{
  "rope_base": 10000.0,
  "parallel_block": false,
  "init_std_o": 0.0,
  "init_std_down": 0.0,
  "schedule": "wsd"
}
Each number is 128 + 32 x the weight over its row's rms, rounded and kept within 0 to 255. Layers, rows and columns count from 0. The size above them is the row's rms in percent of the matrix's.

# layer 2 MLP up, 256x64, rms 0.199, rows 146-170, columns 0-63
size [ 99  98  98  99 109 116 105 105  91 102 106 113  96 112  92 113  90  99  98  97  95  85 104  93  94]
[[181 202  69 111  96  50  98 141 104 132 129  54 155 164 162 137 121  98 104  52 111 136  99  99 107 168 115 133 155 105 165 116 185 102 111 128 148 123 164 139 149 117  98 155 109 104 179 121 128 125  87 163 154 144 136  90 110 108 148 146 178 127 107 138]
 [105 192  67 109 152 110  90 138 211 126  96 106 141 140  79 134 136 105 151 104 165  89 151 123 120 208 114 159 114 126 146 171  81  94 151 143 104  90 124  99 122 143 126  80  68 164 112 166 126 117 105 101 102 121 162 139 119 159 146 129 210 131 135 149]
 [139 173 181 106 104 143  71  87 161  98 150 166 158 121 100 154 154 128 164  48 104 119 166 118  89 151 119 145  81  68 142  99 115 145 113 112 168  97  99  57 143 135 173 107 123 151 156  89 139 163 142 148 174 116 121 177 149 169 121 127 152 141 128 190]
 [119  87 140 180  99 103 146 108  80 182  87 101  98 107 155  86 186 145 167 124  88 134 144 102 147  76 135 123 135 112  56 127  98 159  99 106 192 153 117 113 172 117  92 157 132 106 143 153 127 144 145 136 162 191 125 140  88 145 147 191 144  98 191 124]
 [134 100 130 176 154 117 117 204 147 133 122 142 113 170 150 129 124 126 131 130  55 122 119 101 130 122  63  97 143 142 128 136 177 142 173 101 103  93 125 183 188 153 155 116 157 142 163  66 186 101 112  42 107  99 132 143 148 129 108 131 143  79 125  80]
 [103  89  87 118 191 114 132 180 146 169 128 104  82 178 165 152 128  95 123  92  72 126 110 118  93 159 122 150 107 148 108 115 101  53  37 115 166 179  95 167 104 102 139 153 110 125 119 162 163  97  94 132 119 120 125 142 116 154 200 146 129 137 127 148]
 [132 146  99 118 117 123 123  56 110 132 189 130 115 143 144 102 123 124 144  48 167 125 142 126 101 109 104  93 151 166 138 154 129 167 114 123 193  82 132 133 129 113 101 187 130 100 119 184 129  52 160 101 168 105 164 167 120  73 141 169 171  87  99 160]
 [127 127 151 123 179 172  82 143 120 113 114  91 131  76 124 130 119 107 130  88 128 141 190 197 151 108 135 163 130  99 149  90  87 162 173 194 101 136 106 151 130 127 177 117  88 149 122  66 104 111 155 189 109 140 159  95 102 130 125 111 194 149  63 104]
 [126 117 126  78 111 129 148 133  95 122 101 164 182 171 153 139 128  92 102 157  69  27 122 160 123 143 102 116 141 139 126 156 116  78 110 153 102 124 138 131 202 115 160 131 133  97 185 137 102 118 107 188 103 134 217 114 135 145 113 175  87 143 140 128]
 [ 79 147 112 125 190 113 113  91 132 153 188 100  90 125 153 140 114 175  90 126 118 134 149 176  91 170 132  90 100 102 108 108 122 131 146 145  99 176 172 127 142 117 111 131  61  94 105 101 111 149 129 173  96 151 202 136  59 179  73 107 158 159 108 123]
 [123 135 108 117 125 102 136 172  61  78 151 125 167 116 107  96 117 105 101 112 190 182 160 107 131 121 154  69 137 113 136 128 168 147  79 161 141 112  73 100 122 101  98 150 164 117 114 123  83 112 136 205 184 105 145 137 182 140  81 147 145  77 177 146]
 [150  98  64 125  69  74 129 192 101 118 116 106 151 123 126 140 163 102 209 113  68 119  78 103 129 100  68 107 147  99  98 164 121 110 130 174 144 141 123 108  94  99 161 144 162 178 161 161 101 115  94 131 107  90 135 121 157 137 151 186 155 143  95 142]
 [ 52 118 116 131 147 115  96  61 107 107  81  92 144 111 150 158 118 189  91  97 130 128 139 110  88  63 143 171 106  96 134  74 141 164 178 159 166 134 104  78 129 117 168 130 149 168 159 117 170 114 181 135 103  98 143 126 149 131 122 113 189 142 180 115]
 [101 176 107 142 132 108 121 129  80 104 170 108 136 159  90 149 113 193 118  56 102 141 146 140 148 136 169 152 110 151 144 137  83  92 198  98 116 121 126 134  94 201  94 147  95  68 129 191  68 174 145 171 150 114 125 124 110 105 118  89 120 108 140  98]
 [ 70 103 193  81 113  84 100 138  91 141 156  82 132 180 111 136 142 114 185 109 128 163 153 130 120 104 151 139 142  98  81 143 158  99 113 168 161 182 130  82 123 113 152 162  77 143 175 100  94 133 142 136 149 170 105 148 115  94 102 101 115 168  61 181]
 [104 154 176 145 118  92 120 172 102 130  86 132 147 147  61 141  97 107 193 144  62 122 167 202 173 191  99 132 136  99 120 162 159 124 137 153  68 169  81 155 102 152 139 117  93 100 119 117 124 150 163 140 115 147 103  79 136 124 155 106 110 139  78  96]
 [168 176  72 126 167 113  91  89  54 132 125 127 174 144 140 114 185 135 122 141 129 104 173  74 132 142 125 137 170  73 132 126  92 146 173  49 117 108 151  82 151 156 111 177 105 128 144  99 123  75 108 138  85 184 136 153 107 169 115 148 124 123 152 105]
 [132  51 137 154  95 142 131 119 202 127 169 115 141 177 125 173 121 153 150 113 129 128 148  92 102 135 124  64 125 117 123 135 155 126 149  80 132 200 179 182 137 119  82 163  97 145 123  89  73 128 161 112 134 138 115 127  84 158  82  70 133  68 140 121]
 [ 78 104 115 100 140 113 129 135  86 131 178  88 119 187 116 117  81 149 137 142 170 179 156 175  92 122 173  91 117 149 168 124  64 110  50 152 129 158 100  93 169 149 167 138 133  70 168 142 116 124  97 124 145 142 137  76 156 151 161 142  92  88 150  95]
 [ 69 152 120 158 161 108 100 217 112 166 132 137 175 114  87 150 149 123 118 120  52 138 133 105  79 140 166 149 143 124 131 158 131 156 100 202 166 120 105 120 142 111  93 144 141  93 123  99 117 109 178 133 122  94  77 126 142  60 153 117 184 127 136 178]
 [124 105 123 160 126 116 107 107 113 183 169 180 142 132 123 141 109 154  98 111 156 162 137 113 130  76 101 136  96  68 190 130 130 136  93 162 124  97 110 117 115 177 103 154  86 107 153 107  65 217 158 131 124  76 164 108 139 103 100  90  47 121 142 145]
 [ 86 118 116 133 120 161 168  77 135 136 151 124 132 172 128 145  66 110 153 184 114 173  71 185 153 100 190 182 123  98 137 155  76  69  69 120 105 143 130 151 129 150 145 123 167 133 104 150 169 175 108 143 118 146 161 144 152 140  96  96 116  76  89 157]
 [182  74 153 173 121  82 102 120 144 121 152 109 152 113 100  71 102 134 133  91  78 131 122 146 141  83  97  95 121 141  95 178 137 127 167 149  98  73 125 136 124 120 115 102 175 136 101 196 136  80 128 165 112 101 116 159 159 126 194 104 116 180  90 196]
 [140 109 121 157 115 130 161 128 127  70 150 135  92 182 137 139 123 119 116  99 148 198 130 117 111 175  93 107 165 141 120  50 144 163 114 124 190 109 119 161 117  48 110 110 163 139 168  90 127 127 116 154  65 154 113 175 115 118 135  88 149 175  60 148]
 [111 103 104 119 160 125 120 142 136  83  85 161 158  74 147  95  89 121 146 175  95 184  79 135  58 166  69 130 133  83 119 151 121 166 129 129  82  67 140  84 117 163 141 164 154 103 138 164 166 125 137 143 105 137 164 184 160 178 101 109 112 160  94 143]]
# layer 2 MLP down (transposed), 256x64, rms 0.263, rows 146-169, columns 0-63
size [108 100 109  97 104 122  98 103  90  92  94 124 106 114  84 104  92  90 106  93  90  75  98  81]
[[181  90 104 121  47 193 159 159 211 128 129  97 161 145  97 152 163  79 105 100 138 118 130 109 137  94 160 136  83 139 182 145 109 114  91 104 148 157 131 154 101 173  61 108 134 128  58  94 125 123 110 134 136 171 140 101 129 146 100 150 117 130 100 110]
 [100  98 172 112 140 161 101 167 143 121 147 148 122 159 173  91 123 142 186 119  80  98 196  93  90 114 106  41 131 100 148  92 124 168 117  88  94  83 134 127 196 132 136 151 182 114 164 104 163 143 187 113 138 111 101 163 101 122 133 164 153 106 126 144]
 [115 185 132  98 125 122 203 117  94 129 149 174 108 138 141 169  95 125 131  75 145 129 113  71 103 155 143 157 100 140 120  87 158 173 144 145 178  72 128 126 157 145 150 148  88 133 146 144 141 123 103  88  89  98 139  92  50 114  98 130  53 155 176  97]
 [112 145  89  53 136 146 144 125 161 166 126 166 184 170 167 129 149 128  92 140  94 114  91 141 139  85 136 123 133 130 170 122 162 106 186 165 172  82  75 190 121 144 133 100 125  91 122 126 185 102 163 107  82 112 130 129 137 115 141  93 110 211  85 129]
 [ 92 128 145  91 135 164 122 106 160 153  82 110  95 157 141 126 118  86 139  92 130 139 156 158 123 117 153 123 129  48 172 139 114  80  88 151 169 170 131  28  97 172 166 103 114 140 120 100 115 182 154 191 154  93 145 156 124 184 125 111 116 122  96 154]
 [127  73  96 127 136 150 101 154 140 172 139 161 156 134 147  99 123 127 143 118 113  98 149  95 166 157 146 144 186 116 151  93 213 116 120  96 165 211  84  91  95 107 175 104 116 146 113 133 110 142 131 161 103  99 141 176  93  95  84 104  90 149  55 151]
 [196 131 129 129 152 108 126 137  98 130 101 151 184 157 151 138 150  63 102 135 136  86 130  92  90 159 130 161 194 107 149  94 163  98  92 188 122 133 107 134 144 154 198 114 103 131 154  88 127  94  80 165  67 124  78 126 124  96 170 123 136 174 173 140]
 [150 163  82  63 154 118 142 143 113 103 155 138 138 141  94 122 152 133 129 168 128 149  87  64  87 192 100 138 129 139 122 162 163 131 137  92 132 155 136  92 184 145 127 185  71 137  83 110 183  84 121 179 100 183 125  75 157  97  86 124 142 111 166 129]
 [129 145 177 186  89 115 150 117  74 122 133 142 190 122 109 104  69 159 144  91 133 122  98 137 116 129 135 133  93 159 106  63 186 136 157 106 115 139 158 165 147 171 139 153 138 135 130  32 142 108 146 107 118 200 106 136  93  96 148 133 104  79 125 176]
 [116 136 165  76 124 117 155 160 156 135  99 170 127 101  98  96 114 141 130 167 198  85 162 127 121  65 137 217 149 106 150  85 127 115 132  93 135  93  88 159 133 148 179 124  89 124 106 182 173 100 105 126 158 158  79 121 102  64 154 162 143 132 150 121]
 [119 122  72 109 128 130 169 153 179 126 174 175 110 154 150 116 128 113  57 146 210 111 120  72 130 193  88 111 130 111  80 114 164 102 160 113 132 130 110 144 135 135 124 148 188  76 112 112 106 150 152  82 159  91 149 120  91 158 104 122  74 106 180 126]
 [ 92 149 102 136 108  90  94 148 111 207  90 110 159 166 135 135 124 153 108  89 157 135 151 195 152 132 107 105 138 194 107 162 131 141 155  76 140  92 142 169 103 134 158  64  95 132 176 116 161  70 138 163 106  81 127 162 117 121 144  64 139  82 128 140]
 [133 163 103 136 119 159 147  78  97 112  98 115 142 136  87  66 140 120 186 160 115 110 175 128 149 176  81 118 156 142 153 160  98 117 128 115 113 128 108 173 115 145  29 166  89  96 142 102 136 126 119 170 179 158 182 141  98 138 110 143 112  51  94 134]
 [102 114 203 124 115 143 123 134 169 127 107 107 113  81 108 120 125 128  87  56 105  72 185 155  96 145 165 170 161 103 148 157 126 101 130 163 203  91  94 125 141 139 148 107 165  98 128 224  71 170 132 118 147  81 143 139 137 134 130 115 127 134 133 138]
 [161 169  53 151 150 192 155 138 159  60 124 157 126 128 154 130 141  97  75 126 138 133  92 106 162 162  88 139 157  80 155 107 120 120 181 120 107  67 137 128 110 109 122 148 158 130  71 156 183 102 135  97 118 156 142 124 176 105 136 157 178 140 162  70]
 [127 143 163  69 121 180 138 102 140  94 152 119 113  77 132 125 186 186 118 121 161 105  58 176 185  84 150 150 139 144 118  38 115 167 142 104 150 158 150 121 146 116  90 176 129 109 130 138 135 117 102  78 153 139 115 111 102  82 144 126 112 179 160 162]
 [ 98 123 129 113 134 195 142 181 117 158 111 117 159 131 146 163 140  88 138 105  67  36 117 122 126 101 148 143 100 151 103 133 147 103  63 155 107  73 162 119 102 142 123  86 138  94 156 152 151 189 180  97 140 125 142 101 202 109  82  97 142 115 156 138]
 [131 194 179 110 118  76 105 104 102 120 168 156  80 117 138  98 123 188 166 117 135 116 125 124 118  96  93  90 111  75 159 103 116 187 118 123 169  97 107 109 163 148 116 156 130 166 164 144 196 112 140 154  65 126  67 121 126 118 104 181  82 128 171 115]
 [110 180 170 145 147 104 118 113 102 165  78 160  68  84  95 136 145 185  94 126 177 144 116 116 165  93  43 172 196 101  66 143 126 109 123 153 122 103 140 104 105 212 150 132 139 103  94 133 126  93 112  84 112 150 151 137 116 148 123 133 134 132 125 110]
 [147 115 135 111 114 154 134 168 187  94  97 161  47 143 178 132 137 178 166 164 183  65 112 105 161 132  84 152 106 121 133 131  92 154 134 106 124 164 159 113  98 139  82 108  59 144 132 124 127 125 101 145 166 139 177  97 130 181  61 116  90 140 145 127]
 [145  93 125  99 127 152 123 106 134  80 110  94  79 127 178 101 171  84 119 134  68  98 107 121 126 153 132 101 140 129 139 123 136 187 124 117 135 189 113 165 126  47 124 149 161 134 138 147 173  97 116 108 144 179 168 181 113 121 157 167 216 152 120  75]
 [164 165 141 143 107  91 188 146 151 162  87 116  97 152  93 129 113 149  77 163  90 178 103 120 106  70 154 168 148 145  84 161 114 115 136  76 158 112  89 139 109 139 155 163 146 135 162 106 115  84 143 184 115 109 190 168 120 122 126  54 111  69 141 116]
 [ 86 124  32 130 162  88  88 121 102 138 102 123  96 114 131 148 158 139 134 218 170 101 172  93 123 117 146 204 154 135 102  99 119 152  90 121 185 116  82 144 104  88 128 121 134 112 144 121 137 128 171 104 199 145 148 161 123 124 105 159 173 144 132 127]
 [121 117 111 138 158 154 126  92 159 115  96 152 174  86 118 108 141 136 120  92 164 108 159 134 113 113 186 152 104 109 113 132 142  63 222  89 166 133 135 155 138 149 199  95 151 128  81 152  86 163 124 108 143 117  82  93 138 123 156 125 108 159 214  89]]